config.yaml
d_model: 192
n_kv_head: 3
head_dim: 32
norm_place: "pre"
init_std_qkv: 0.0353
lr_mult_o: 4.0
grad_clip: 0.5
schedule: "wsd"
steps: 8570
Each number is 128 + 32 x the weight over its row's rms, rounded and kept within 0 to 255. Layers, rows and columns count from 0. Numbers have three digits each. The size before them is the row's rms in percent of the matrix's.

# gate: layer 4 MLP gate, 384x192, rms 0.0821, rows 322-367, columns 96-191
# up: layer 4 MLP up, 384x192, rms 0.0835, rows 322-367, columns 96-191
# down: layer 4 MLP down (transposed), 384x192, rms 0.0766, rows 322-367, columns 96-191
gate322 099:085143190089128148145131158107138088153154221123130157094080154120143117157138104144112151046133080150134144096156146140134101119081110102211151137132129177080140210113101122122174172106120161112103069092147199111127068126109142188140110134109143131140118097114172171100204133120090081117
up322 101:121131111071092145142101093117105123145155128134098098139178076103156103044130139115126115130122063132128091152128143077112149154072087091129112157153093107094104144148136129110194093188080111140122073132159111119139059162151160043172106092115141152122119167180114111147088079121103173117
down322 099:107128112115079133187115134106109149104110073135134108157189121138080092090129143101072177155180160116118145122114137122080110080178149140121110082157134181154116141130112108074142093196128129111135143151124131129107103091163103067208171121122117136123083096139123125159156117098163100175
gate323 102:081172121129123059068125123086087169113132130187151100104123094104151100148141126117163179131132153092123093124099096098075139116142155120099122116099071110134142159181129136134144105084094102103161118104140145116092196110113114096144163111107119157150125165145133086147105123074147169062
up323 098:135083076147139145149088049133122130110123068116125083214101161151100134133115119153122069122070177109254113109121102160127168130150179091124178142071161173134143170165175122104094065111171167194130123085141116155126127141131139115118100135089109160137125088151126141148133118144118131143
down323 101:110124098138126099144112144086132179138178104189159139132113139112142173119115144092149101089114158124165124111155067136202166195178155120079120147129065168125143107073083116177129109131155099151145137084132128054099090181096128125098114120090117136103188154113104168150157098092100107135
gate324 097:152120078130156122164168127164158098104133105125140130155133142091140152122139126171116121207172128147097122135197132121170093130093108158147218109131155096131077151132098120189146162095103105097160096110098137080111092103134115175120120114158111145067164043075163167123079095181146105125
up324 097:138097143158129108094118140157084113113157095105158146110148108144106144128171168139082167078148152143088083129137175185103144069214109088185138121132116119143104138119096163088112142154144149124127120115173117083135148160101118092174106167136152125163145086147129102114166160082096126040
down324 099:122148112134117117132138133080100115101153150132124158151104101160104118160096120141076103144139149156118162128155097163125079157148094170113131129074114070118175139119178092175125101098115113124112123125110106119099043148126214149171083144104112195185141163113099084110131178124131159129
gate325 103:117147204161164084131120161151169135070129153101100135147123186111122183171102115137215107096212108134175121167174141081116079155152123130153106091075117130147087139131168128188200167097146137150107119123144173158100107068091108156128060092097119127110049138143074117090143147141171155111
up325 101:140088128137170099124121195111146110187131116117189158122164147180111115097105107134157183090150126130187146103114164150086099106137137150092108169095067119108118086149080152130140118121157122152132175127212149133119121159089116132137182132097077092101110092143120131189122054088148135140
down325 099:106160083100112124151159156129152091158144088125131119116082117075084166115150141138136125118106086153060051114100175113094077083132103107097131166166118117152152156114098090108148073206154084132175115106165124110128136162123152083162114130159056103164183130129096135106142149115135060104
gate326 101:136139126205113136119129130154175169087138151140131155114108178113151144143127109150090134112170131159141140129132158112128063163081105146121106155136161125164138095156101092168163139198168155095178108145083178111101108110157068180148166169116140148124186122113159123136101116123121138087
up326 102:162123123065141146174163160103097100074175106116149113156135154165172148151142142135134159082155146123144120103149128118134122166154102120131148157124092143169162101190162063078092108126117137096115110132122124148158132164142057095028133068143093123129097135136162090133098097081130134144
down326 101:066133202127134169111120128121085192140041223068167032064121097164156116136135157156076135134081115142138170106138118128137207198128086154129109130131097087136140139108121127102171109137100170139165135072144087102077045142168126151126105116137111147139103120102219113163164125165128094074
gate327 102:169142139150070149130124139147200076122178095155122145141127133154087124083138144148116105136164120125085150131162095148099124173083099107171094167129073158124124137162140127136114140200185172124126117168138132162108141163152146192196136094126086146126070121138126124089128147149143144086
up327 099:113097155074152139064184182150102147137151117114101121055110130148098188150129142139100079087092148087102143101136151172070117122143117085121111088120126105121156199116131138070118174155089055127129095128093132182123144088160114074138127124153101156165148147131082143165112167170104161117
down327 102:135143106159144162086070117158178107127138158112167160178150146059165120077112117156181171147116088190124130142107149108082148115106169159138126162151128134118107072119113189182087085116151153149149139115095037139038089128084149152147133140144150092182051118167119135125156078118169121148
gate328 101:146116132201176058169168121114144141044126145048187084156144170150185142137201178146137100150104109142142169175137141095165137110120156129143152091157163165119126115136109149104150124131128201120180114122116128148068129143161134090177090137102115133077155079150111149121174115135182105129
up328 098:171088194131147118038144105104163173109114164180143167111126184078143107114173150150095034160081112100124171144111088118137067101142163095147168136173108128095084102138111136136063104130122117109106160118132127126107114068109129201090132133097181142205104109107092101125120150091104149134
down328 099:114198114111097131152108112120132121137107074189108106146111143124144146167158150099130148152138054148158117149123141160165105091076155179162153109072061148156107097095107119122099145149139099148057131085173107135087077148213086131121111096109174109123066138090139119111121121120104135164
gate329 101:160113151172141189152136082063125105144128051148170127096139109135092074076142114116155121111126155147115157139093016115120116126099123147110168131101158185107157085113152146099125161088103132108163154106098136129127149121112045105143166157111074084095101167124198117074115111119097119164
up329 099:132180113159093050149135118130183144065175131124096155100092114107159135198105168121139162072093126142148067110135128141202124139172133102113107131184119066159151125109167168117111057066117135165122126086151092146081107141147152127173119115128189114151088151125144147118125119171177120147
down329 101:125161081117153113176126107082150022127066121098172145080171150156056140133155164171132141079096094141165075160084084115157199127132108159158133127080158100119110135098169105171157128140173058093137062158162072109084146078139134104122118109132171142146085149217142104134101164081130124177
gate330 095:120105105102111124150127167076177120077185164094132095144142200045203141179140132079132096157151127170087186158066137100208090126114070146099094123121124132134117144056108100120082183122157153079150163133154141106185141122091181096108154134153164134118145159081161100141130192081107128120
up330 099:131103133145133190123130133062200125111156179054112111147163183126093158170125089166147144137128146107122155102105118123190099076136145127151163097162060131107092148089131091151117089131161085151148107138141154090142163117057155155101177174115176108088202141141083167051143113067113121203
down330 097:150108109098085164151138127119106139132173144086137185178153188111145169124071137172132158123099129150139076131187131152112094082189132188106147155105117121149111168095103098093170128156078097134158114109103167109068091146149135142095144126110099129105126216181135128147116157126109133098
gate331 101:129134150104159139143113137037110094132096108079157161121101173118129122133103075149168108145134181212184077126064163086113091161178153098117191180110170161166153133171191111110206117183157098086114102172152093154093172145157103121150085181183140073129173111180094129150084095141171139115
up331 103:154143137171116110107151153101022177075134132138115090120121126117107097120087113111129105138135096113127094153179167096120037133151148152096075088096125096113092146129150125142147080132148118124143113194122110109075100170113065114108069065079132170123133084087118079092170076114125087123
down331 103:120135121123123089158110097173129120074123131118143116081162038134104121133121128169113092102091106119160071124114110104127111117099108101185143131143047112124111104185110106106135158073147127164156113130159109114057101138125106121081125104153106112146163134118084110114088189115141099164
gate332 109:142126149118146106159183074114158103114129097107100168142148098147160177130049126106131100134180085135129151156156113116072129156106138167168151100121131125115142131180195147122119153188071134126160149110173124078120096137108100137131161137129078100142102087132118119151114182137185124134
up332 105:140103118150128122153111132104155075104103150120114193174105123125151143085124147096116146152124049199100183109106156126124088157101097100144131063078111111145133103094132149061168099098131131105112165084141187113122084174122131149164161159066186168160087129114125164113192133152052131108
down332 104:137127072121110144179184176104163116163104172028158142086122102132075170119142133146133050141109106142122155125130092131139132081074096167208116146135107162140068151170158123113141103134120158053125121116130091098109104115090089111151118120197128125114136143140121118095137124149163145173
gate333 100:168181165152180130115162111137121155161075099151117176117108116117191126077124132103141168163152168193082122157195146107064104104145085142149147087135161071104102106140177046129113121046107173117083056149087125150128105076136091158087100189129084148115110134152111064112098121057136117114
up333 103:170127136182117101165148171143093183160091070108173145120080092181130159130125112073114150121111126134140096158153100192126163129171102132137115174147163150057165109128111143148118134011177082130159175152086106155118170082132154110103156134131165122154113103145115070132127091158148191148
down333 097:169095091111128035175102136122155082157136136155158204097106113115098091111082122144200139084119119122135134151194131124157120110174107107110108187138160195109135150178127182127096125081077116180170131142078059156101132163162183139178083167135037105123126116149143120121150154135098118145
gate334 102:211144136104120125139125162162113148122101117067106110094122133069113120122122064130181137129120127085093135132055153183137165148210160133195164117137186198118151112145104105155117114138129130175159132109210099118119056112146166150077152121117126103086064097168147137128139121096111114118
up334 095:174092105212145067121117148146125156127103137089087163154078139128090075099081106187174156102139135089161120106158153103097156099174110118134151066141117110127147117177177060127139129086126092165111096137150119145082146111095188135096121100157137147123118106116130191128179130117126131062
down334 097:142100134125169144138139116092184105189162189130089123134124091104069103047131185171131109094162149099127083111137225108147151111091144159161121067178116143108115148112107039098158117109092161120050130129157164139122167115132117123138208131105140124125148161149144106112150126142110114107
gate335 096:167091123194142138121146099166148124106136168102126151094166128161077148141171087166165089138151134084168115092124144131159103150124121145148134107197045149136133158121126168161095118113127116119138108118074103152070080127157154176150139097112173122119141127160134160136122140135164122119
up335 096:112113097119103136148100106160133132126094055180184103164080106109187132120149147085081139129131193133062117146137151147101159089119154175205077142092158131160135075136078110139114129158145149186123153083151156117111133130162160114137172151121106116130088099065122176133170121123124131100
down335 092:139158141096112128206121168139144146115173126140121117106128193119088178139113115170159134100117124189116115158149080169141081091108155169162205114122093139122108118084163121130142103110136126124141142046126094126163176103114136097139174147148183095044120117101102136077124134112137107073
gate336 097:136063139154058112101088185119152178195132103144153116125126158160140145185085115138147170111155144147087122101166212159066120159123195155176088137101109132116071109188187134102157179180121104146186093116173114112134141151074130128121136109152180141076101132091123114086107142121164103142
up336 102:089186140158165062111119131131094124102156217093108104122141152101134093130091151147109104142151140114185179136131156091164172092139120099104138091116111135156137149113114095124104094119222174069122184164030164111139117113077142118099076125145114087115149161175134095171093118163102195102
down336 099:096115118105166148134115100103186141081175131108157151110099189045178151162156147131108117144112152130163123107077114051213153123171122132157203125124136146174100123095102127107153142181116157089102120122088140112152147111133154143080089137137122114089073142132147104113071125122160112155
gate337 099:121148109078145099112153135082159161102127063076123142091124128145063133153140168142169054114128170119154102091090121130087126137138177127143120202117146080131082093126164137165156136113132143043085131138153124150182173128162169130155093147113124133100065125153145140135074136099111116161
up337 097:189163093088059085083166086135128095140071103129115189094126105132104142177142140151159162110113136173128151125089196077128116126119107171104160169145154097135186127088156112170186120117090149081110076122091083153159074153161165169169152119133120158130105111141125137062122091141146071105
down337 101:152126088091134102067175117127069154160165155099075086120123150156088033142146151150147153116109134134149137136104205166069097109155112134169144107088141088183125080161123095151121139130096073132117168150158199176132128168128171096145122139124167129123146107114144087155110158101116129135
gate338 098:100087130167130096137117113132145134157147103151087096149151155128137194164103188111209107154117125113074135157132147107083091109142190139113124128198098127180118133139116051153128142107071083151188074157162119136122134090137118095128168151088142088127071155112094093079137198094187147113
up338 103:123137171128125135088163156117123135114126164211153053145129110185135117116150137197192119076167185107143096124185123152089133134139140088151105165152147101105162124111099156186138128068071116075133115080104170098137122076142139137149125152146162115165097101119212094115130131147143150102
down338 098:176089110106111139149108162104104126177066131141125142153173158119145137132150104166087199078141096147122114119178155163137124116150134141072171142088165076135130126088171123185090094148114192147164126159069088080155126093135092106104126126111102181143192116115155143107162108122085134142
gate339 098:169117115139126138146093098102126109141058159140105134157078171119098053075101120101066124141151118132106105214112162123123142186147141110138193118111072160075090183085108106148144122092162144097121121051122101126154145146109087103125160098129137108159177142110183147101156133170138139100
up339 099:129134125105084087093135103113151103117140132111159164204094120184191132125098135144118145160147149144168185112145139073167105132131091141121109139120115094099123148083088132146137104109141124105000110152176080108194103168095090106149180141152095111122152082126143142116115115134136121116
down339 097:076068184134146155140132116120136114162120090115125128083160153130114092143147137099152114057133126180075136152155212135104140152157160097115078166088153142154098092089131168108153133114173154201133063152086100103114125124115107053020169104170139138126152138155118156102199171114113147171
gate340 094:130056080138129083121102105171099168136184111113138104122137121104129122155119063117158128113133086165109115151155175160106164121106087125200124129159099159168110087123128138080081133125108190092146140167146057111105153156133125181174167116081191133087087076090112085133121112197179172162
up340 096:131202165092164153104114143175079098167054146101193153155109106150124122101119130177129112098157157159048133120156101143150065128166130085109142116109115090139179122110085178094137139140172156142155143082146127140186134155113186088106118182135088120142121168157143111091162159113080080124
down340 101:080154173102202119183106143183095131093069198163126143113122111120107121113127068133157081121163109096167151101135044116118094075093159122153180104118134171182054086088168074071104154076120111198116120129136079139111180161104117131163156135179138128169110135127155148157187146099161087143
gate341 095:131133114101070191076156130064117110137133114198181130138151137072122100164147097100070070122125138149200130103108130172070140164104187161158141177138181140104109138134116093104145118134141082120148135134083132154176165145154140116130121100085085120098103132102097181088113109156100140160
up341 101:133090171065109105129160116130148113116104124063198086077118115122175127143140130097121077177122140096138125136090138163138168070113156171087122131098163090079058165112108130138161047128144166122149110165092111091109112198091114131140093139183111167139126100178130096100080108162121131108
down341 097:117166113084196100079134099089115151131111080186098118159159120126114124177150188070088072170149129122114084126207130149121188136199169106138106157140157133106156118155120122126092111192141107146104130177142167117130145117153125152063116102083119124201091126189109082084135115104130153084
gate342 095:092157101157105115078133155136107117139142137168145102145071170052154107132158169143113118111111126122144126099181200149093112139054114072134186109107168067143063133124136098093156153144128089149159125100140177113134085141121194088181090168116149129049120146126099119073124066109176102163
up342 098:156088091106129163105157107120121133110107115087174065174064173103115130166134163127187099187103155169097131172108069102125187134195078123126128149133169171159118103109111125155128126099158167151120095095144171176152174070136160137118119146098161118116161146063160144210109156073158125130
down342 096:155157152153187039063146137137100090087138125146131102071162157136120161119107110154166105124160148106171127166073048133149129104095037133122129100125111174195171073134105109157159116128117124128130081116120118079114161117131079165140151113098121168090097090137118099097133130145093156110
gate343 098:131178147140181090124162161079101156046134156127133085105170117111097138082118136119120087123198112137113165181135112095127057118182133137147150127087085105130130147157109118150076192093089105113127114106058111099146143066102087127064174120174145149105134166144156090108088137111156120101
up343 099:149121106140184102092196148113073162107107120104120102037183117123112150170140173129154114148152135116099107137187120113110162148160094120142113091105164109106104148098111128142101114088164113091171075063122133126144097129134049100094096083120116138182143161058179128101158142113185160160
down343 102:125126116129127133121099097108124130101180172118130097122093140176144073148084084136104104131148122098122082143130165219100149069098115128127148157158079163157166129198165177081144122097123099073125112141156153115114133148131120158099134110104129141075093132072132179154120090067126109140
gate344 103:176116123156074143153110134078081137084108158110123126152101136138072124097074070108140117182107151091102152133154153081133101132074094109163132131140189094144158155128117123120192150097149125152095070104134181094134153101118158102127113145095187144146141140130139144140093130143141200107
up344 096:113152110121143136126158134157174098141124117127182104196158106103117167174103185096140034124089134153132133106111113158152163112162145171205123100175083110139069095141083116132098147131127097182088134136127115173122139091101114139185092067149178112127148103137111116090151097116125093159
down344 097:104127098104165149179111143140144153131088093086119121107127099172181121164104125156100162160144158100125133171081124104081137069117124108147117119068116125161101100099135039133104077130141198108150111146091156153121084134146081197058124085127099144144133146095103140140142104139116067095
gate345 101:135120158126078127177128122135102125101118123054134157176129189086115124113118151164158126147128159127111093122069061081150093108169133169136199138182034159098130153150099076075106100173131120117128145150118105143100104070121091170127148107182126152116156168124108096119143162146189063163
up345 102:147117092072127127162134101185186182136112144148137123143151130148081067103142055091134127143170115185121158121119144120212106139178140126123114118108103189156123140140119135116119059169102104134094116134123080135122058100077122119144098138099095110121109129150144112003187125109154192149
down345 098:084095165140159121188120108068152070128158136056121114154137095115101075133119130062096131112196124165076109183147124093142129157095179128136109172141156107136145135140123096075152158146076084073147110106176120096126096165094179127138118128133167107108144176130088120205163081125121136146
gate346 100:081179159124129135122114115133151127075108114069138135164061127092109090139129103102128127101136045105107126099137071143084094130102115125157135130167143157153154118183141084122118086153126080107148122068123173175137083088145171111091138122130106146155174140123109120135134118109123060105
up346 104:143129107107130153074074189169130125138134148116121115120114098093158149134105128099095159141233176098084119162189155091191104112167130132169137129151153146151093158198093117155157140125111076068119131159150132148148121168122107097108054124083103207119125126182113093128191118146107121166
down346 098:148196150146131117125134127118089142131154101097174097117093144140124131080081104117119109118138121146134088113141095133117088124096083091090094124149141151138183099167195120081141084128174196050109169068144117114143170140065069137109107116102101199127040165092159148119151142146153150135
gate347 099:163161174085110147111120118118157087063089202188080163149194124085141095166139149170101127172168162103134097194155094156130080102117177120142048135119147123149131182139093172211114153116133132119112093115118108185141124138156173134098175139140147158091129145074153076161140094189149080155
up347 097:086131138164109165079136127124144121108146084155166149162167132112161178098192095142112206144126104135146131127159175128077157147134131118119117131180086110090089179135074084128118096134143148087106135075171123113163173121088101050187145170078091194083137085076164153085144119133098177120
down347 100:130186194061074173097172140176127124061091158061090098136149082158139088111149163109126087098125170103122145133120102130120121102127108107078105159082136156135191188098163130187106147089106080141107075082151215129132098170065136113099142107130155084085034167117144108146111124174142119100
gate348 101:145104154148118063175114116077078178153174130152078074154138065093114124146081141115124147189120178132101128061134125144082157155075190136138156160123134174131110083083174166097047168077209174138142234098116123153153136133152144219127148115152149115162123133132115113093135087100123125119
up348 099:091149120179108136184131189141157134142140081195106160113150140118155073098143118126129153137138173158114161088096094201087085125230059209050125178134088145170152145202103111132127136158144100100143133158142107112103151107124093142159142118114081097109120100149149182132122147162160127150
down348 101:198124125148167147038109097107127072099066118136102156179087123116066060101151103167086108125158120123086091070151119112123084138140181140110160137110080110155102110154157178162172180103170159140091103099120123091092118122136075196138127168074161154077187139157099145080189077183078108141
gate349 102:146094105152088096101122142071145158163067120113162099188171176123095165123117130116185073174160097164143151169179132128077106133089128174176120118152132081117173159071146121152138076087137142173097135130103180163159127056199172095127122172046182108122120113177120142158153140131144118154
up349 100:173077134099103076142182069113136169095091083109195176135157172136121158152129094114149119157131086192069180124120126116103154138090121172137152140078206167093127100093137118144128102128169110140110176118103124145134106104081158072152070174087097107126163123093134070152165088137134122118
down349 104:137062143142117129089105164074133147136109169150128182157125175144082129108106168093179124193154122141110115140178177134160088117098124157128122085165138110113099169069158111123125137130179150206171146175131101144119117109198144159108094121108165083128100190164116158107115096143113156119
gate350 105:092147171122057136131101127152141124145171128157155161185132119087169141169158120115130131127181157099098128146113071109116123136143143207110143132121174156117103127130147158104146123099184115080126169148125106158123099147181155140135133123036078105106113175118135107152145114134154126137
up350 103:148182113116053134099150137134162173110171131148070126084102127176164128100132147152126141178128145113110064122098171079151126103141062146142143139134125066184178092119139155158151115138180112146145133108172110118115086179118124151081063199125103112198172149132132114158135170119127144102
down350 101:164164152140139147124118098138073150132132100122147122150093100105157126175162130124136110086154122144086107118111089136114103123123173110136068098084081120100119127151056120104116121127101138142128094191089124036100085167084116146163132131158141161092131115191107164139094145078093110100
gate351 105:133149130131124173085069110092108100152222157088107160101147105104175112135071093129121144141110117114134113101114144102136102187096135138102109121086158107146137115098140074082083173081140105136131111118120174098129070154174170142118147136176140150157149128129160121170136065069115142180
up351 099:091183155110150108137159224141164123159141110098140124111140133073211091132098119150126105162139093095146137149115123159144133162110181170153128133095155185131081141179089128185165136104105122111080124095088144103106087156101137089174112130142121118172076127178132188132122162141153208125
down351 102:115093107130117104125156092149145138155169188150092117128135104120107141138118036187129097095120130091131161098097120142133182130137148171083111083095145186140078171185085136163120072170126124235113171088153080092091110117046140080060148132115117074129107137150139147122154072140070139080
gate352 103:119165080123139089138152110130122141179144136077160160129152135077063134150161151102046187162100194096191088107110135187093116098166125101105171113143132162117090172131155108167175150137042103121131081138147140130109171188081142139087108156150113119160107136170085133113182142203156176140
up352 105:190094079114085070176150101170127166127066107113103188085163143166128168075188086127140119136130178130095115161129059139064090110080191120103135116125125165085145098111140123102153154122101104185126068131178100098129093110117151190137138125134150134148125089081113177092171109118109068160
down352 103:082157161097063141127180089094105119076079126162137064102139158116149154176132083165177119192145148069139088150082165094129140160122154103073128129105140125084136130121183100131102180145149142160162130160075156117140076143104061143175066142129110151144169119106132105094111140096109149103
gate353 097:142205091139117087172091125099075103149064177193085148119129079132112152131154044100093144158143109130115080139133091089096148124032143192054109188167098105159095148107131126108136148116152104145174091111149166139112156161120122121116131128136162128112113122121101101143125158147091120121
up353 097:098170126130140143142127095144098161137104141142133156069125116112153184065131195125115056125125102190131123140174114124112105126164133161117119128099124042143135102145071105123168138174134115160114131108132143138107126045132157110092133179130079140102111142096134185099109185079221064219
down353 102:129125167119135145119082108105142151121101134108105109121177177124188123062120167094154099156167132072082110105108099155141118144127132125069135145142071159187110101129148143089181138177164062123125145142155123189143108153158125157124151090085087148094154171129170183113117165158162082169
gate354 097:127078156139093097085142120130150175138090133080140167171077230102126082113106157072116156141123116176164143109168108163100127099086119141153145100133146142159136068091116094118097093168075097165135124097137116124168121124145096133120177124114133140105096184130140159162146180142137169142
up354 097:084087160113105072121097127134139157145122174116134175133135145116147189149112158093104105125147142110124181090167095076091135068072097129129175189147111144124146105167116150166138071127204138145083144094120169121115094148139157153126145161107133080131102143145146089140108188127115146126
down354 099:131133122157132104168134100119111112138151118111131079138128136163129147119121165122078179148125095131155114120117052200059091121129091160208060128172162120098176149077103099134145150148112116068165106169136106161113159148121099085128155146135159099163064144128137159122203174139111185176
gate355 093:156157124139126148142151174114116135069085084079113152125121130105132140131163158173077109178133122078145154134196105115149164142129149104188187174159151140111090107120083119151068081069081110123096089105091137113071203100107056075056112140087110089157143169133141110123143155118129190147
up355 097:120135129114132090142167135113145137139107138131103142159118129107157141105103192177153184158076153121128148162173139209126166086149099153131120188073178153105095133162166149112118108124128183125139109136096120144104135192169119166093103159080178099076199160117138164113148085132176073193
down355 099:088084129145097129175133116170121111114164114112074097159192136095108112128112108138094110133112137141096133143115250092104132125143154092098115115195124158123159153104078110109100130145176105122138122103166163051188124089097138168121187120150186126097090113089147089138115099125084109065
gate356 103:198164136129165160140097149096063106139118176163156161128175126146124074115107075144114072137137141137094124074061142114099142101102121121124183142180135155171132173129193083134165079129111101130172064094180130120088114152122117118143180157112099161128143118111104155103125159167145177138
up356 104:142153083139189114167115143056096158143087088110128141101121119089091085137125108126133163135209152108141194148116166129149109083135094133162151167139164161178137116107168135119136111169142097140118137127099086104103125109109144078155180147057145129120119155139157107146199063140079110126
down356 104:200090112168170209124118134129151184142219101141122114065103118097148203117106154109166074134123125127154122089134103115125153132133077124110085090089133133111144133145197090132113118130168131100139149130211140199104131171089133143111187116046132064142107160167126196116116107133128099096
gate357 101:083097148153134132104177139114143090093146181106162176156137105101090144186087107158131129135160187134091161083137117146132157101181136141158102156126145141092132147136196210131117096161115107163138163132100083158080161154138093083145132076103078131131166148178166158140079133116149098122
up357 102:131105128132188142127184094152184111155097118082139146174081173134159118102137124092150082142195137120114108134167105214124131126152103127138134161108145150061096090119171115136137138074170097142182146098114132113093103166126187119115152127188052105129108124179139152130140150089165108157
down357 100:110085100180108138119173100126074120114092142087143102176109129157158193057135132172117099127149095127162155096185096142147091131098142091096180139119158145113165066153114131145122078195127172155133117121082134118150114163108099111115181105132117202164179139199072130123112163039139067107
gate358 104:184105117179123160164124110141130085087179166086099132132138151095121176105092107112145114121167088125063148114143172109083137109118099140104141151126109122155091150146099089119146149140096062136162129089116134089225151086179129143116127126143160083204130124064161136133103116174097090114
up358 102:146201051072101079104147192107184112126117094157054120178193115154117190133128164108163118126107145125123098126149105128120146148123112154105116180138160102114154139128183150160098161149150098115103099147140140112177132097103130120079087147109118091104119136120112113106130128038145113240
down358 103:150142129128162139147116147112152155104107147134128185108105124062096082157142165069112105109107103179122093103123105116101149178134110166134143123126171197154115096137181103148123125108142122160103116129172126127080110165143146161100008193113104099154093155139149110175133094079162131141
gate359 096:128095143145108113143213121113086097111144172072101089128127106186094174168092150108169109122137096170154067118121123131110135087081094150101111114150131132098107094071136136151117076141107106133172119112166105096155104141089145148097135154101136140153081107035137099084138125131088097116
up359 099:181098095107131191096074092108111153115159119074114142148146111151103135046134145110113083152155157124141126145167119123121104160116146134210178130063172114132190141144110083171063085137139110074121113075105122227074123136148146158120154174145135107113116147105100167174095132179146140077
down359 100:119133090201182117123084154120136174189113128076128155209152093066076169106096179151118134121126089105140132129097102118144068097114164098152084157103169131152125151150025161136184120116092106156126166115141114141170091127174137168162140134140132120120049148122094114172142166097141153118
gate360 102:101087119057084096144158138107121041112181079105061110161113081106175152141120102143177112151172168123118120093100073164139137109155091150143137093158114157101089096051120164073112107096164160130117126161125163097108081105164166088127118132131141121172085127132172077166171108176095097093
up360 100:124137162092091140163124090085062144140111175144110091113152123136094126108212140119088041163068160133109187129127161152089157126193119159086126135125135116107142110049115123112139102210137109077117147099149108163159113158130106183139136125093094062097106071078145119189057143067109161112
down360 100:126140128139128105115133102129113125106151109187128121085125162102086129059138111108115152081096198083157126178140131073108171168150126100145105127079120109107129155146134146168100116160085108120141178096187070109141091097143130142119099063161097117153144111185137152142145096193146160118
gate361 099:148160095097183134105102135095056118171090119111146128086140149118158134103113130143111109166128149168118041120121201119105075108080081127149148137090131161126146126108134171091138107178185156085126140102078102088127120151148120090147154141151166141128121124126192137123146093033175131118
up361 101:091154097137116110170192113121137111137165129116128183162158094182102063135134079161094097168113130065136130103145107137170150170162141140158128107076142125075164163086144101078147116130168124119140141124142122122132132115161135123121119134151090071133126171148083126142158080128174130127
down361 099:111124107091107102106013118088126107169109133153113135098114145123119089184124054167144084066104169139126131084130142143127149142158133117100200158144153135088141157152126181096070084127079148072177072113106106113170156123131130103156140077181136116098126122103064130096107131110197147103
gate362 101:129105142144079164123077091104121158149177143120107190085134141130206073111159207189148143081110127109116157110088111183204200170165169098095132158094145109136140133129126117146173114172113113131129182167151136132136141124165113111051102141075115111184140087137162097153106132129133067113
up362 098:101191132073144129067176168157176149143118148140159069187134129136100161192106135076149151114154152153176137165132106108094099150115078148102060173131175124203109155133113124071122120144104131118119089095110087121098127154133122116088137132133112118142137140197115102072143128147156116119
down362 101:072216066146101110120071128133098146188075121154127145136163179128110124172149121091085125110103150116178097090142093131184140177177160179151098117159177146114052096149156161125134144127110109120107159140124140140183096124111157110141096115165155125150121092169145158137125099158176104078
gate363 101:138110091138083096101116073089095123075083092158078112155071095137090139169156125150183162094123137070094134152117122101107140123147145092082140163132091145132168151121116170166138134179097146133225094125111117152190193146130122118068137093055060144138091129112174101203095112129130110134
up363 102:125108164114134168180183154141106099131130166121169136125129145086122087118151139101176134075103147117143121105092134139129118146128142213107127054121114092092086113133085112124130118057099139101123177132071129140107123165078115118125117057180101139154120119123111115123112168093080114107
down363 101:167119124096133074160157172120110100124139103159150115124119152171169104090073106129128092131143115157100155088133068106181091140124079126142091169154125086165211090127175148109147155170101172107113118097147169128094143108144163101116141140116082113159172045091111187089156195136076117145
gate364 102:057146105120112064132107146143150122132171155107119106168137070144070136119182116110139174202126141129119155150157108154127151095111153154056096140134111118152151132116125102165124119070121102090090076091165131182094170171117193092146150062087156116089191140107121105124134107145128185128
up364 099:128171137124070152103150126134108109095128123151130122090133117141147035104074100139061092140148174084088145104143129138083071178135126183133094094134101072126174167120150118109111113087184228176142119143147114122135103123184125156165151118139103161121135091053191140114121095159120117136
down364 099:157122168156119121129134108136138131133132131149123154159162085148145127149188131186084156103136111076130113166145070117085125102092136080093102175162098118158099152147129129156137161114079138120124091122097096179059160209149096154098061096137113094156158084170121086114203066130069085119
gate365 092:103118074124095130066082117151115178088126087107152087173156128117080106138129124152167109122142103082123146125131122142175174122095200074124163097118080138112101077138125099146120158087144121147169110121134122136096128097085181073102125063105179172157161191057117106063097102186148198137
up365 099:140154125119064099111140121158074130087190081134118090154089162165096126092130149109076120149132163105086109144097059152125120151126145078098154149203145089153163142137158088136105154124116089173144115138096103131132101153112163141095153083165134135144117091172151166104099123159112124143
down365 097:149178111106074172084093080125116123122121090140084118101145089146141155139126110109161103101126085067045125097114178167126133103186151096138135109148149113163163128166149128148189094126082098120182089096113146145066126168162137148102149105108179143171112173165091147164066147086090148177
gate366 101:135097148084152083079083081091127140123142175098108117144107111134130135203113075118148151153097123105130136070184110090112127087115143103137108135112069168157166137188144149122146090114120099099160073125126175056118116123141148134131079142153127149196122141081099141185190175171169147144
up366 101:152133105159175143172187141152049166115172148141103069074158181124138116157157150126162111108118147122112163150131129111145168132139103097121123183133139171168140120054090155145122125235102131173152136133088098141140122082104117125143104193144073081090117121094160165103098150110086086151
down366 098:115157135123116121132094137096141128043073142133166130154059162151150125148152117131190193110128167126100140089140120112108139173109097157101079125145144153121106105155098127158183098126131112102125106135169126112158070102062179149171110137183089119090121150105162122106162101127177159067
gate367 098:103149076174124147030135101152120090132110199184202093138145130111177192100111093107077134173155173140217175117151079101071131156070119112161118080129169142133092119108101097135162124100093127113098073133120110123111102120129115078097086144093139176148107137128158083111128139144189108140
up367 100:096071127211143147138191108100092139106153126101137175168077172128144167091119132167078121057187043119108114168143118107135143109112111149114122156060156073146111143132167151157150135089192118131139125107095122170129127163165123099113134134109097117092093071116131140163157088071167079184
down367 097:140107094093112137150127159094087144149088119061129079111164118151090018114108117140168116116103115097177140132114088128082139140123121156174188145116165157214109089071120098089103088118132100109167167152161122102137111094160157074090173079105195136092075198164143120187124130109142165164